config = dict(
    num_attention_heads=3,
    num_key_value_heads=3,
    vocab_size=1551,
    hidden_act='swiglu',
    norm='rmsnorm',
    norm_place='pre',
    tie_word_embeddings=False,
    init='trunc',
    init_std_qkv=0.063,
    optimizer='muon',
    weight_decay=0.043,
    lr_head=0.00697,
    max_grad_norm=1.0,
    warmup_steps=0,
    decay_shape='linear',
)
Each number is 500 + 40 x the weight over its row's rms, rounded and kept within 0 to 999. Layers, rows and columns count from 0. Numbers have three digits each. The size before them is the row's rms in percent of the matrix's.

# down: layer 5 MLP down (transposed), 256x96, rms 0.118, rows 140-225, columns 0-47
# gate: layer 5 MLP gate, 256x96, rms 0.185, rows 141-226, columns 0-47
# up: layer 5 MLP up, 256x96, rms 0.2, rows 141-225, columns 0-47
down140 088:474498513537478485541590462480514488492438443476524526484559591515520444541433486480540499507408507441574484559508492483551472499488509458538448
gate141 103:515504527515533505518458460488524426487484510465536508475503435527575520512552482506376564495544557527538492529506487464497551491517458517540404
up141 101:506486555425543517471516455481510485503507481533455505408533483476476546471514516521481463463471523559493472482517413481514496499435533401541507
down141 099:497547514499443507524471502563525476494521434399532506531563503561404473440460491486499456543510498419538495499534518464506433503482538445536525
gate142 103:604557483478447483515518533468537517495547453451473524476530520506495472501513513519485580472456524509484424481464565506508553485458483504518493
up142 107:476542517472474474474480508531527462518463512513435519503484486454468490483487531557479513514593504447477490472542435437471441595487485527533473
down142 106:496503513499546491520527456551524569443483497485582576501493477444463521432516462510449533546433573437532506493522519412491516593511507513486548
gate143 094:543459483546483438437411494469508465485516513544528505517532517542462535513494509485566468536488467492528525462527523542432555521483497577513460
up143 102:562503532544474525443501548501518511475532462444490486469533467489466434523606505487467546433529389493546454495426458464502520503492470439509497
down143 094:453480523437578548536539497394477546535515468533548519484496541484541488486478501508498492436478465481446479556511466484430419540476498543500477
gate144 099:538503522557536469498563523555469540528525472517488432427507549514432469508436446499443490564440529573446475555486504470419422456555475496518546
up144 107:493531463528490539430512459444530504470476488571503570497515514497537464480534475544501569490469507486493550501489514438395478540544545502480493
down144 100:453499532443493445481562470472514394502522518422488559424478576494587539456498511474472478473532551482401560510494489464448575547482486523478497
gate145 097:530513531511539500464475507458539499520509478482441507438537535541454533541516497543508517466474557555512587443440508467451522420472475552488593
up145 098:479542551438436492421545596451428594511544552410501496458430522510465532524488423512525565485530481513532477516513512496497518549554514474518487
down145 098:544484477547450494486483489487460471480593513517504456507531521448520521654498533470457528549476576511531498509516521479567507538491472527487458
gate146 094:504505512489576531478526518516472500500511512472563517475566434467487525470477494484544550489557530505556473465551444499509555456572464533501569
up146 099:503451551477505478471525489508532522559499492561500455529508421497494544539444531473519464453493528475511500464560463547434488478498587546509506
down146 094:446523493596453501447483502546556483457526510500589484536491544504594458464446522502544583453579497527503477505482470483493575469478436483482506
gate147 104:520547477512586496529549560484506497520527514476473447538485479539509466427494477501526488443488529537569588518510515450520483532498407534500473
up147 104:491546487487479475452495486512461486430454550594480504517527514491476491516468497463517522523520407513456564486510515493553602525547465477496442
down147 101:534488452477415498508460494453521550547491479481506454514437358479532545484498450569475524497461488489468496559488506591530522491482580512515516
gate148 107:473499536528494494491483512504502514411466482459558610529530484543519494442468561539492480504516491510487495490535506520480466539451509469492501
up148 093:488439518558352479474492535517540476438491450459428444437515507492457475506501517457541503518445441565596491490516483519492441542443492505503503
down148 105:484507513510525485469463509440455509492496531548493511440450508492447534501480547448462458469449506563484527489561508459524543495478537430503492
gate149 114:473489468572541455468524511499453470504497472485497439476481517457508459537508541491536537459400546551467534485459490484436515540504440426610517
up149 097:503482511561504578539474492458511519519474497490462536499552463443464482471543580557523483478519465476511477536551475509476545525460534461521478
down149 096:566465485488572556467478526515481565529581508510487551510483448511425500451524509547444480516528447462574502529521531551558479521490507482467533
gate150 107:525448490545514466511509470559411510501436527551555461480559467463545465499537561463477572482473447472475424517570488547613443524506477489511527
up150 104:444498480490534494531517568506545508553577521518511501566476519535512537492588483543434549526472535420493544529482501571500524482529557522470576
down150 101:564423555573517471480515469480513490528493475481463517461478472457485422414564487482489430550512498494505566432518459486465566454493556586529490
gate151 099:520514493523529553509531556525490563503546499493532471471578481519548553439516533512445466509540478532457477549567472470506458486514561524451586
up151 096:564478550558483516490426491489498479566475499542424503521541522484465525490516470470551492446511497528526414457496500520509540460532553501509539
down151 099:522494482489498508480513517488465535549528461455535482471497530402444447492516524506490481449545501511425435496512548579398530487528435414411544
gate152 110:510509518484548506532434494491501491500485528539468464431598498487495524458475449469461447467501572497522459466511460477483429468446508495521518
up152 102:541465497543445539518492495464457495476471541519509572484492565478555523462468506490516544415517410510475533520450477516466505515434496490399488
down152 099:491520550517492490444467536547464513530538481439518461528451402486388488555453506516474481534494496463493470391485480538425460456495504544495491
gate153 110:490490471422467435507494469504527506459514505524544497538485469509454548503523428524489517485513545499511540494547519557565500472504547510499520
up153 105:462500584478472491440540463507465453517521488442463532472497526512546521486565496440488488574463518530482417569494460437433475503506458471522493
down153 113:510524534417541517538486538433469467516446449390532542471448559493489511492499491519511491457463517517516518495444518428496484477481433551525558
gate154 112:540463480579523517501495426522498505478459418505499478509502451505499517477576539520572550513461544511459511545517501518415484484519542466493456
up154 122:554506434555495501571476485550588471457477445448558463495463484508470511555526452485551540562522465509547552563511465464484511550481451507488580
down154 120:604507460576509490462514404515522526491463512581530526549498477493468527507588511504510501485474494522508521528528539521461464581461520488532472
gate155 096:527468564487537492451550473506457516466436482492502556505550500556545499480497516510595536436558450491485507535488494459462422546505497486492492
up155 100:470531490477484515512462591491500476486489503501432534517488529553469483491477500445475464535448449562480512462472505556478442440460533494508454
down155 097:559504557487412501495499571516483461481497477531486508483510496424485526464472543465477542487470579499505562535508523449560505512568491473472456
gate156 102:567462582517485539505512517515559460479483482490627498492492557466436404475537448540471496529524528564429434511520503440510559520484472518575498
up156 102:487462493531435528493423492474492550512498522483519527580556578528521567525520436523495466470451453531462460436502512517560488457464540504535570
down156 099:459513518543527522499476459475515515557518506526505512516513521424500462476513556449502584525457481451467528538482479550594552519481514494506329
gate157 093:526513507581530525533551569516470501575495559501518554492496566522461528444420506511491529560463471537536479507523482477538526471501426504476409
up157 095:525524468512513521441525495485541504529507499522538516533535503532563483483516473471575443465470476609521478490458443463541469447498508516538539
down157 098:527427444595505509492445497438537509532546485468471490534485531555485540452519517518542537454507528524517464531459473528499386414491391509485443
gate158 105:526554514521514466489521524527524510449474468504527552437453532534441437520497523469464470511573545542490486560444447554481469612484429487533569
up158 108:506473446486481478470616485424502451534550446517540479469484513492471540562483447523510498469484560524469577489490454533530558486453498531466521
down158 113:481450481432532460479566523547514493461554537600479463426523535477451492518528465449500562503579559493470457471485535508427543514547522476466476
gate159 106:525506523519559598509563472432438457504510515536480485491513528486557411489489534499513492421470456512508482491485429514583454527516543574546536
up159 095:497565503514527537487521485546529510461539525454502487496467428519502484467479510523493461568546546509503608478540497449424407464450557534522448
down159 103:533476505445439477487552531498424515467511533475529559499470465507525535569463435498522518441445528518477469437524416510468582537495505522530482
gate160 122:520489523558459480413539518475553559477546496494410497508555553474470557486517489506528454517394494489477476493603491440472457566527534455531500
up160 122:518522499463520535552505481548492455557495536544521460539519495498539437470472497519484560525567471501444518489433512536471480462468497580497505
down160 114:573516481487542543551458486556496456550430468520507511448494532556562415489475534499498527485555471544459531434492551511490500418447524499487497
gate161 094:560476543540490441500448497528529451550493477556489510501572511414566478498470446492533452517453462534489432517519445482517564522487470557506463
up161 094:414505404475448541559497471449552569512561526502510583555479479570464544540567477465593495501495510481526485510528490527508452498466530472469560
down161 096:493480572560543486465447532435502436443446504532535445519469513477573475527520526536440487543512505503475489505486488531488542529499581436546431
gate162 096:483493444442440444498546467518449471552444481473575447496448569476487540456497511499458511470566454516516498447462505585477424518480528531482542
up162 098:567443457473548512483510501573487528507545538504502500447483552554503561550498493518617525450532431427491523547502573529475535519525501496440441
down162 098:427495454542585471493484458491499515511500491459507451497548529523506520561443537409501499497557522517543548539494485468537436504488461503469487
gate163 096:493444544460496476483588552496485519551531501517530485544486544408469535447478464484443551485498521455453511518490564517463491490484566535525523
up163 102:517422478508538523507496441552451520454504476489497541541559501518485572457430551558464443468493439504500541436503530552515570460478431524563506
down163 100:503519571520401498480531463425435493522467453533439445457478589493473505541573462513543460452451491494563493455511468499498480508510494446516479
gate164 105:482484487546594501512508541552482512504568521556558520417567531538490506509533459558578482448516455510505453527512531479479472501460448546450477
up164 101:551510522540540459542479451468488440519385568557509530573437444533473492542525493507483511539496542549586468504501479567519504555466495574483527
down164 099:402550452515535441544486500494503532531579474465463493563505475493497471518441481438474462451486544499490553524492489545533575506544477528496484
gate165 104:527457487487565431493538478547502443523471506488482510498586447496490483558542466555479507505484541471534478526564601521495522518504429520463482
up165 105:482505463558546469503539529480434486501510457427516557503550545567561460568476465569500453534512527485515511455563522530481473499493501446539469
down165 101:489522526491507499478506509469538486538533461431531542466494513537428493525518440510523505520507466462525423500584539454486452520434485508499543
gate166 093:493525424458530497521576539468504457499474449488510510530487513450476464503481497489524482489450547550518508511480510575581482505515544467487527
up166 092:533495431466517501508469442504514385533500420486452519503499490528474410502519478483500505516510503527574569489492555468465443485506427489530472
down166 093:433514547500465523501423548377551558499553519541559514497539507516506512445520471546510471414551533479465451472537467502551462450550500580500536
gate167 097:514588456532529468464573496453503416483489481440423443483435513561425464535467454576495579422439512484507544543442443537487483475565456476496509
up167 102:467431512462497512555474435533509487542523475402465486478557502503528525461496501520410517520439613452504548567482468526514546494459481471561447
down167 107:444485523531482508435468467472413514450478456501498527545408460449470419527461520484445569512512532550440541590482474489429490527500464532517519
gate168 092:536488530485464433499516542541488511511453482485572519497500479498490507423467510524482537422509533482521490575477504502522472490505482468423582
up168 086:459564503486520535521532446534483456521490490549465523483454499473474518559516463554489540531493477474621497437482506469495545539500417539496446
down168 094:445486493453493519500515481395516530498526497541551464476526474554475458466463528545436487520474488505416444477511464517432457458451444489520516
gate169 108:514562539430479494524485535558511496491458478502518514535490442510463511477428454502548540490500445513569470483533519478562464511400544517587439
up169 114:541449503454519450483496501518507534498516448525509479448566534460451472585490474546511580534473463442552536522547479537486463547381547508550479
down169 103:570490534492459504498498523463556524573462440495471466517568517518524461510525515525535501430439491491497571489450484529529403490403497511574487
gate170 106:462510523514560437464565495461483496431554541454486473491477453476494491520496534400537507470491557480479535545539459497552538463488513534527450
up170 107:589487537456468504568497496470495467462455542433461459428423481513519500433592548439516516474464490584499489497454465521514472517524458472510532
down170 104:535452598477487529434460513490497453447483585471467525408487512447538516511541506497463475469553494505521538466483469494535512488544477557516556
gate171 088:496538540497509496478476521536504517451481544482534481515487488501532536558528440486495516521556509484568454552568518475610473480479540564555461
up171 095:494509492490481466490518432525562509471528510435513452393512515558454494517600473435514468573496434488455527468527487503522456521574512531520477
down171 095:500511584491428510593465498548531532473513475533492545376421486479509473497469542531438524511449509490473461477483513506538462495510482516542454
gate172 092:554522444498517509518492448558575454537531528533474489447551385441543496527531504502561440497466517467524447480544532449490465467528500484480453
up172 092:494536520476531497514466480480532506551457534565481588469431551563545449471588537525487450457529544482519507554528492499468525490428479539456555
down172 096:390442506555539499500468478452537526407537487550481532523497465530510462527491498439531571521514490515515535481417491469468513567516499509423544
gate173 105:563549500484511504495557509522483432541471461521425510450542537501547520455399505570555546448521496468477565540509489483500540473479456496472483
up173 107:460506505471493489466479457481506440540539481450505570423472486550562595454417470466511474518493515485512498540506516546521592537471491488541488
down173 099:533515512454583493447526530567483508461471497489398453543462492513536522437496546525499519493472512532518541471489477487474537473467411490522532
gate174 103:506517476532553519497493537488423546452453531465535498455494451531466503477516573505526496476477510486431532551511504520477508518526498493549443
up174 092:509474563481437517494420414597508508512466506539436521440549443508468474576524471545485439495518604542516527491459415477524505565518472482471516
down174 096:438547513435501513579573495566543518546505480459484546483507453439490460472549498544553495479475537449460567528562428501403460577496458508452459
gate175 101:459500462464501438538486464476507444396502486435495537474501518547569528547458477440513544426534446477500441537539467470480543506456474487489490
up175 098:498511446511489547505405423536418492479497464506484499534504508529509510494510496487559520489589528508567520504510527545480545486552596457423488
down175 098:505467519492433497541434479495498521518509441463493529435431521492518502586498447489576515496505481458455448519493496528426520524469529501550507
gate176 096:541510487546539544478493519453492501556503539444463551503551525536486493470551498514478517530474471501532437474575456468513509548525577488470577
up176 103:529515527490502540515508479458460466551532530506494491530538469525497477522476543506528501515502516555513461479515389562533574535489497488552456
down176 103:496547466533510583511403501493471438496508512444410440491509491513547471555517461453496531497456427538462487486509519539525499546451474502490444
gate177 090:486525502526515465554516584432475481535485445489516512489490518482490472499478457531415526442530499454505501506530424484463483405538431536531449
up177 092:541487568519537521549497434531551484531480468595461473492476493455505562496539528497526461489525494514525527504480522534559491482467597530492503
down177 090:517482570508550532477484519472477517509482454537519557408520461545477483425510471485528497503436539596427424506460550585427528525506502477513539
gate178 093:493545448481462460456549489466485538489501560534580530634528569457468486532471490520514541515533495492486485501580485561482588463500558437489493
up178 098:496621451495446570460515486413503438483505515519518558533563504570477502507515504520467499520478478514485398531527497512474581468495460470576473
down178 095:494468523429514453505538518603516528517497461476457469442518630467493499513531509537521485486516475500395462444446472517449451552505443524496518
gate179 090:493564412442540463493512548419488491478485536479488455433489509509460522490504471464498548497489484487487490483473524495511534523465529555558563
up179 098:477473533506467506433479421442504468503452515551468413565512507500483476483520452487524427500465505481519492556579511514522430556534472467492457
down179 097:472461505510443469531465463453582479522510505453484476407520491453522472488463555493544464460526459522535492509482521509567501513457594507503506
gate180 100:560521524505510569508505599545508487488511537543515506529517596471539497476458495556453419421475562502466513464502503484492489498514514535502487
up180 108:524477508457517492487505451491504462552474454523564475577440535497469513494563466467551493500466518520504435532476466530519557502462444564527465
down180 099:558454450494469541476429490594510521428469500483470527523549560515569493518438429472432484519497510527562491477512479548489487433483539503594508
gate181 099:513501505549527445477482621416506516512564531487519474497545475491504490521490492505504454500472500528577528470540477553504539480439510515494518
up181 100:549542535576528481496563469443502520525443471461433502465568522419580530504570523429470547498467517463517492505532542484426483545458497428488466
down181 101:451575511491522454548519580514563413553488431403490516481578541511501489479488514521534466470528458519521595512474487496402507591494473556471440
gate182 079:498512529552527460458472433404536461495472498514418537517520480461473505493516486520446473456457530534526489483501574559481496420475470515468526
up182 095:514434505517429494492489539469534523500527443424457565541477537520461457489439467532462484497510548507609414508524461578493482491510506463469533
down182 090:439517580413547537503444486466484551571503527415482478488487499488509470525535497554564497492471440494513488506480465505462556393441481499453488
gate183 109:435518472542572563500544453458467498447449483505559553520417515537514429492469474485532512497511521530492488507488518521533479509511519511540631
up183 105:519472504529528497649591524543514521499532498563519503489497550445483479527500470490525430569544563531512463534499468463519453498548448498524570
down183 102:512493545461467518493510542447565440380481458525482471440470444519595438485497523545511511509562480531543477461497500464454564469523435486422490
gate184 103:512489533498433532514433501573503477345462514487471490496521464552560517509515483502552514482527564507457460499527510494502466504528507493425482
up184 112:429552492465524494452525517433513416476516508488478448491510533522545486476504538491495454465501478548520372461556484464490500506524516547432548
down184 105:490523463547488507518457495425466513530509452502517534534516490461457505575498525465447539482456493504501458546523492489535536461559527597482438
gate185 094:510486529603453466512466519487585512525501506450444454504469500544520479509585455506457569572535477541543482499495461525464517558494488468530463
up185 092:537456545543457516455533512457529373530485516492535441518475567542462552468449466523467560512499437588490439552505448481479539484467502504490481
down185 092:469481440505451529495474517502497550543517525582511500590549518413579501465485543563493491515502532464534430516498496507400504496496501462501491
gate186 091:471511539456500480438448553521538523424483478536446512519507468527474526451498490526458510400507460482446476557462522476450491487511481447539479
up186 101:488506442515497444494479498513486485517446506471479505472433441564491430493518555511566583514571404423463523510548493549475572541511539483468537
down186 102:477516472489428535439569486465500474423603515463573455468530466481526487552504523466495504471513528522490478514499601458528488495561500501514469
gate187 097:509531499497512562459510557442456520507489528494453548548487487558497524495463466553496565530520479493439518532539498478526560492450460493558496
up187 099:526486528544473479483499529553549559515514454578550503468506482453480501472498494480483531538488480483475526471498516458554546466438516474472456
down187 101:527569536510437553463567545549503460481442521530522498501473503501492457606522447480545490514458430436532467475561519535562427524587520559449457
gate188 097:516463510521536569501542526551473513496520523485555499463528513553458554477444556559437465467567587416440495580528550492454527540510510463468439
up188 110:546527452448464484531479521540518542494499533500557463417496520471495491523384463458506484499408435492491469531557500449454526506488492558506434
down188 108:508465497506494486545510541524495513490472484500498440502478575510445522487489456492536500552536508575496486533444534543502508529499535418501462
gate189 101:501457529582562426526594510490400526514475489478489513505559456560514475535535527477475477539494502543459499485470487494588508489519540503543454
up189 099:472477575480475563506553541507577506416518578556552518499465505483551546523500481509533446509554487488500543466551542476541483569478462527496561
down189 096:539450479540477526451529462477532469432513515451494527534458503493452549431502506461439464527574489476456451548493490477405463478471482506498487
gate190 099:536468481441465500480496524517509502445522470568559457542535535547436486518416439487518463473474504464498514530535506583518478472522466528492500
up190 101:487496456482529506510435454434500512476466383498518518515534505447446521489423498582506480474543517546500528502443471524581566412435498526529530
down190 097:512453461506521466487498478522482484513504475523427498530437506436476504562490522524509454524527521506580532469524547486553550426510523511502528
gate191 095:533529438536469457489487432577534489492539536495504457545509498563512413495496497423560491451509529444446537485488462469513574531529451517444437
up191 097:506469545441466570422480485481526503479537520529486515592518464498506568522512508493583502511547509502507420497566535437481454477472530441499606
down191 098:447484468486599490421535457510508465457543464447558449495499524534493522444499464504492539556503479529462485531502562567454462552495429515524521
gate192 105:551486489504533498529445509534445519482420543498567553416490512485530502521527600606524571457459501471550528563491501534474470564474537445516489
up192 101:514530473502576481453542507498416461494536450440480473451540491465525427442460423495457445523445503490519487510506464479550474488465502495522463
down192 096:442495497470565515491444438557526539565572492546446533510561528478476465502512537516516494465461422482426561478507473418481510501438560476526425
gate193 099:516422539441500514480524437505510440562513535458504445494545475512463450476469471529508497511487488529533461447510542485426506506441530531534474
up193 095:471468487528443430527518520489569559459494494562517495568523499497463545444625506476550525538495473481531485391534493472494567521483526543414533
down193 097:538562497465462501587506514473438583520375539459459442433491524528431499555496496565485459520506538496486494520507511491575502484473540519515489
gate194 098:458569540529433497514533493570520472455483531497493476477410423524502496401474505495494490513467559496548590477520506454450460570513526467522472
up194 097:520513493518468417571455505572495515512525503517502491486502529501484560427561435487504478417528546532503540541474533544454445527554573510524558
down194 104:455441557495445474479463498548550524545491455488496485485446457520494493464477547483495475461494559503547470480595491542492468523458473543501486
gate195 103:529554475497475563427531497499487477447474497431538506459580496491461410495522518560552543605426442493535494471436474527511517475505447451495581
up195 103:556571468506412548515529508559473554470502537481501511616448457567449466540517524517512532536541428514524533521491542488507512527557463414474514
down195 098:482453549486570477547533586486500519540483525527416490444489564540514414504472441506437479576495513477477432507392512519534533452462470506471479
gate196 091:504514482519474510489512502576511468480526545494466476476480541535512506506483470530543496490471581491512559546571519472446465512594504517471553
up196 096:519512429468547453501445532573530563508490534502563503502455488414577457534501571471534562443513571536531527495476514512477487465446506464444523
down196 098:493558592442466488449524505467421494517393499493498476571565455584496474484536557471468451552546477543442507498534542460493572545473527489570542
gate197 088:525518552475483504555548481557484514505494524478513567524516447478488485516449508515556507447508523528479484537609530537438517503513492577439495
up197 090:568504581491468483468462473550485500538492483530487465544458442484556410522449484474475483413550549471541506489571469526456507456473472571453466
down197 091:523500540485537555464509495459488470455490516528485461511506551457565471579456491537487460530557502555581507458510505477569494481533530443491497
gate198 099:451448541512535554445488527465449511467533540497561498477588473551509511481460438549472484525491528516491596472525433504511469506470494534538402
up198 093:534512456485480512467492572462530447425435534570543523500512515429547483528541496586492480531493433527480402502497508474485553441473493501477572
down198 103:461540547446389482529462438454467459516477457500464535448513449544422540481434527433485483530499415459493489463534531496468472486530496552513531
gate199 101:542520449508453518477541437552462471480555532510505485585529485523479543528456484446506503551478549485488541505552532507436592557489454542462477
up199 100:533476484483498511488496509518534525487521514455433447545545556490552512544562557492457443471484511533532491537497496472507448469496492543458529
down199 097:569529458547510507506497436448508484538457520523585492509521488454513530496455507533515496456503440432433551483521519480389507552562520529508483
gate200 101:459517431522506513503497470523502455407538525480576495504504476474466424508489515419503509558511504467529569470490492508522521556445421591491430
up200 091:551483551498493523561416526542479581461507426493474501483508464517532459389579546549512510563458441492502429516493528566479505489493504504519491
down200 112:457527526528415565556403518478607465480566545517552561506555442512497502457510569514487494486517428505499479455501566467508545536538531548456518
gate201 088:523484499486503463457451441507501529482474444436477564525520488560454559522594491555513528471484542485436531488480511523501372522507455546440499
up201 103:476531465509462505533504589440501556498492452537440547531561532479385545506536471483509476508521518442492432461525441550519488492561476487499518
down201 098:531488521580391444512533426577438502524502552517504508563459472516447514605472472486495495477501537489534524426455523511486489552493444418518495
gate202 091:479504464518500488480517559515479535501520458468524542453525466416493479513583507484554541494474561445473484557508495478460463514545511478477455
up202 098:490436520504476533434488418465445472513531525487497515515490508483531551488384447512438511516447496496506492481568519455540524511466456510501541
down202 098:493455467543486464502465443595483521469436527524543534414540534539511463463542534472446492581429470498570508466520522562540489446478453487534515
gate203 099:443490462484519509455520552387521495451506501595529502557477477532568489484459545518444448460498521512472513471488508512455476501553466517500499
up203 096:512472503512469486537582518389532513520460514556513448499572487492465486501482472498593502534449455502517412526463584455519504475528483530493515
down203 097:472536449445575520493477445472499555489510503466488553497445429506544512443456525434480521537503595442533524479406492471457581511481445404491543
gate204 098:458516517514444509477513541458442462453520563482513548544503514543438533494482534538509528512531551396490481550552487485559421424567499505535472
up204 101:517486484537494539430503521454535470466490502538502504547532562454510520534530603529522554449487472369404516452533526543545450455490468511492471
down204 101:417493541415531482439542475526444549483578427456535571472526529462497566471466445484555460552487572526531508506540517474446492492517459555513520
gate205 115:616521477498549469551482557527488465480495508433488389496516497496495498517418404475531553552486504525551495489543492515502530461576489482544514
up205 111:490522498446534522467491537509479467549516522499488542485528514470538524480516566611467468572468541470529530505476482521552537484494503478506503
down205 108:524570497483522481492509583484406490577487493535474549541516503576505531501545511535526494430491507458505560480497561555504524548442473593480488
gate206 106:503520504468506509510493456586465503449417414524516497505423484499536540559551557509499527526562462520454547488540449508422561459571487443504487
up206 100:498458568482510494537594479442503453461443496483448490527477549464531484498514513552531502459554471528482554475499466486463507577464592462526499
down206 099:407480534430476486530448508459421518499510522475466448513573497490460448505504501563449480581447486539434521506469447490561497511597561501533562
gate207 110:507496561533519478505606519514434535522537518445439512439461447542504452532439519510516502543495545507494436460476510528510522432453528474480489
up207 096:537479490515498435517468495558476467485425553444417548512515489575505445534494487581484491509577439407490545416552441495505445514565531492523496
down207 097:520485523517498541625472547554558589530469466510435385460488593518525493453525466530486546463464484488483504536564525494527505486462475471543511
gate208 111:462465460553536433503636497467523449440555445446432565472493505556461498498487477474587475461513553458448500475507464540454482495461486577451437
up208 109:545470496471456524540511505505497534508512504510541439460514458472472521516500533513474477476499480550507454535532530438568502583468524499432477
down208 100:502478422513472492487432494442441447461488520486497514484483448486566523541414475490534483510521503455453490528555485507478504504543496520525465
gate209 084:475484530543490480561521581432547461438542472496507496488462441482466484557510513400545513434464468465466426480574552528452463499497437468538527
up209 089:525494522466504463511528584405507557456375533528525499562508516540517452456525493491442542522475484503503491480471567511498474443513516552489509
down209 090:561523491467511488517511554458495463504546483443441456418531571490476499544516539491490479537544445514459488526496488461500537469419503550500496
gate210 122:485425473504557392518573522443472549451528441454457540501501505518418461525525466452514450493480572494455521505489486504462486556528469530490461
up210 114:483526474488576576484482499479518505488570599546486504506513496514471485510477468553556476544516471510578515534500475482500469493527417512465458
down210 114:442518497461500603559456489491531429507530528390568464439440492523603525422465521505467492526551470477479523532540488492560541475474427508445502
gate211 102:449483512437540445507477525523523453424496461433475452539507399503440462512534497483526498480516497546514554486500537535518476477545545556462464
up211 102:557546513480527565465444492546472523514565562531493456494414535438529577568565402539532450476456524456522502483530518496513467540493560549447449
down211 096:539483468581505490459507524493512471491461454497544473480522512485498496434501461509496507546460432491514454487445567503620589542531424512483446
gate212 097:497511415511474391492486577410508478469489527442511487501473498584515487537417528524525485448487513464624523522439518532457491450545512506528487
up212 094:470483539462518495491525427513522508429505542496516451453430479433487541479536539520557526610458458501573539522460470518569472515536490511435556
down212 102:496487507473514551529502469647508469583564500472518478516561520479498480429534476533509517486511529465526587456517514511522475558472482483538547
gate213 098:503560497507463545550503437467526518508425424406495485539510391463517556488495445520505504405449442549448460562452497489485464501567498513503491
up213 097:536501472588484533505487539499495500470520583520433511567507530504529442490517486479518458520454495529506532518463598588539572431492505494521480
down213 099:549529493440567471507596527504441474540516534525478546481506475498440473443513535519517488439490485495545561430492574498454545489528501551566478
gate214 108:607510402530475551439480461459509528456499563457519497497474546536508500529478532519479567488481516488525510600506466567471470498479483466520475
up214 114:474544549507499586453479498495504540452415418522504499573465463468583528520563481473518547512474431475438499469521587487505453468512509504454515
down214 110:583481495466454522529544524531508513413477502504567476588481540532505484505487518529432474553530464490487523529505527604470532499503452541550517
gate215 096:506518461467543434522556501483535454496451522505478496493484496470535448471531545490447530538504511471515506597516479516573500570530544534464576
up215 096:473514509474380545521482527519492518514515479461528553566423464548488505435524528470476465512475562518519486445518512450525477519451543428610522
down215 089:527558514548515467432491513489526451441465489477443533480425474549520537497473559472478528464543473488559461547439461506508470455487449530525451
gate216 102:460567470547577498480530505462531423512493506423564587498419526471540548555545481469467475479539500506428538522484588491554500500507467431496502
up216 102:556479466508482516478525426462484481509515546478501456464555504469517379551507484531482461476449402533464471456497509502490471565441541501544506
down216 103:530467509493539521505500546445483480499493507472437497556533491543586434541499387471499554479436499489538425487579473530545464505571434530503515
gate217 091:534554497499512523505594616510499455484479509513520481505537518547507519483429513498472452457423534444457541498527467513585466506511486505503532
up217 102:431483465447511527522522418461485464483533472521502527477549415529569551515478473513440469442443480525473556509451553540567511558549515477495526
down217 092:522498494533568536568523483516512465529451518558510489456501493503514538452449481477390472499449437472545608530459549531496555556502489515489514
gate218 085:489504505480493487500543557537502483539468426440503457504458490533467446444469501532541592534593469506509491460547405469499529544518502471543490
up218 086:540474532519451409422515506510486519509441463546542507446501474498491493474446465533526548435481467563531607482580486502573530535462503441528515
down218 090:479494486469478504586487535495468525491535533404530485487443406584539440555479512523469454436475529493505560537534485471484539438554509495551443
gate219 101:485468440534519522568542533490517498528528446577533566488432513501478497487498493530547477527557572445446482478527481475501511502502520556486474
up219 097:526485503534553549555472499469487511486532466463452455523491500525538493502542508484517448490479558536460547451430362502508506563487564482422499
down219 094:483503473472543496541521497441490484453472509426468514561451538469486493446449423539475578483526462443450487539532511534461530521536559585494481
gate220 121:542532502486537518465547479482504549488574495474470467472477539450474515467502493481509580435559526488375494478508457455485506478514561506544482
up220 112:466477525568540520483517420546512515533482538514450482471461477531439468502507496563567474554478441499580502511477549482450453446519425445512492
down220 114:490504517556534435409540544472508466506499550543540479537529524474523515518498566518536476530524486565523491519499564559495486564578484482541513
gate221 098:479494479581477445502512467587437541556506519501446476444477435549464479490498522478450512525493550519507462468571487487514452455513546482508507
up221 093:528510447507496546500519425382519355455468558513514500525487496549502494476492515451480507512512466433548520560508498521560512581541545419490464
down221 091:483525489522480523561483446478485535505587541559459516493495449505439508518476492531437493512475572449455436520524501505481449482470545502483523
gate222 095:439515487453537480442545531516477495462543546486498460495463579516414591546493472524509484533433545473469513523454484521480473572557524562480485
up222 108:402466497566509463517523508534448531490520471532497458404485523559540542502479523469529524496550442518539444538582476509487513463506514612615517
down222 103:545502486503453467537499518509551571478436524513532462537487447448472534534510437617475468553532503532471469485442479473460426489535549509536511
gate223 097:488483590520483520461503448515551516502477541512493517464549487523522426499580522483533479497486525539490536490491521485556430532522524558479494
up223 093:461440471532515527518488505508492451452517480526398522530518525488490426583494527543476427551548558491459516492504542648490501508498488523512504
down223 092:530493553540498522478434522500417568510465445527458531498518523468459483469529511491492498528523526483480518500544501536459539506505450547526436
gate224 105:536463492518485425459445535482443549447488547417557448538472513478461549482536543503453473405498522510443458534504563492470518492578492477510449
up224 088:499464461500421551400571472573453580488578546485563581492520524483552473518541526566486488483510533499501487481458427504439513520499469490477529
down224 099:493470555485537504449543492563427473533534487517439502454616496568459448523522497478475566533532514527455496493477457528468480588476500507507496
gate225 093:473516525462544484416500586563474456423525418474474429484474554507444556495451505505505485530535481480493481500460494524536468484545417518508547
up225 104:489422497497424508531470512377504456420472463534477507516425498500469457491460483444431402503489486567475524511483462521496448443522486427480447
down225 116:468522495453502515552497482617510510535552512483457422496440532519544527429478469544468478516472576398551449519508517462527496604538510508542543
gate226 101:530487490545474513505528514513452449437539536372527509484518446512498510497566495530515494502510515563472514541530510488431522559560469529544446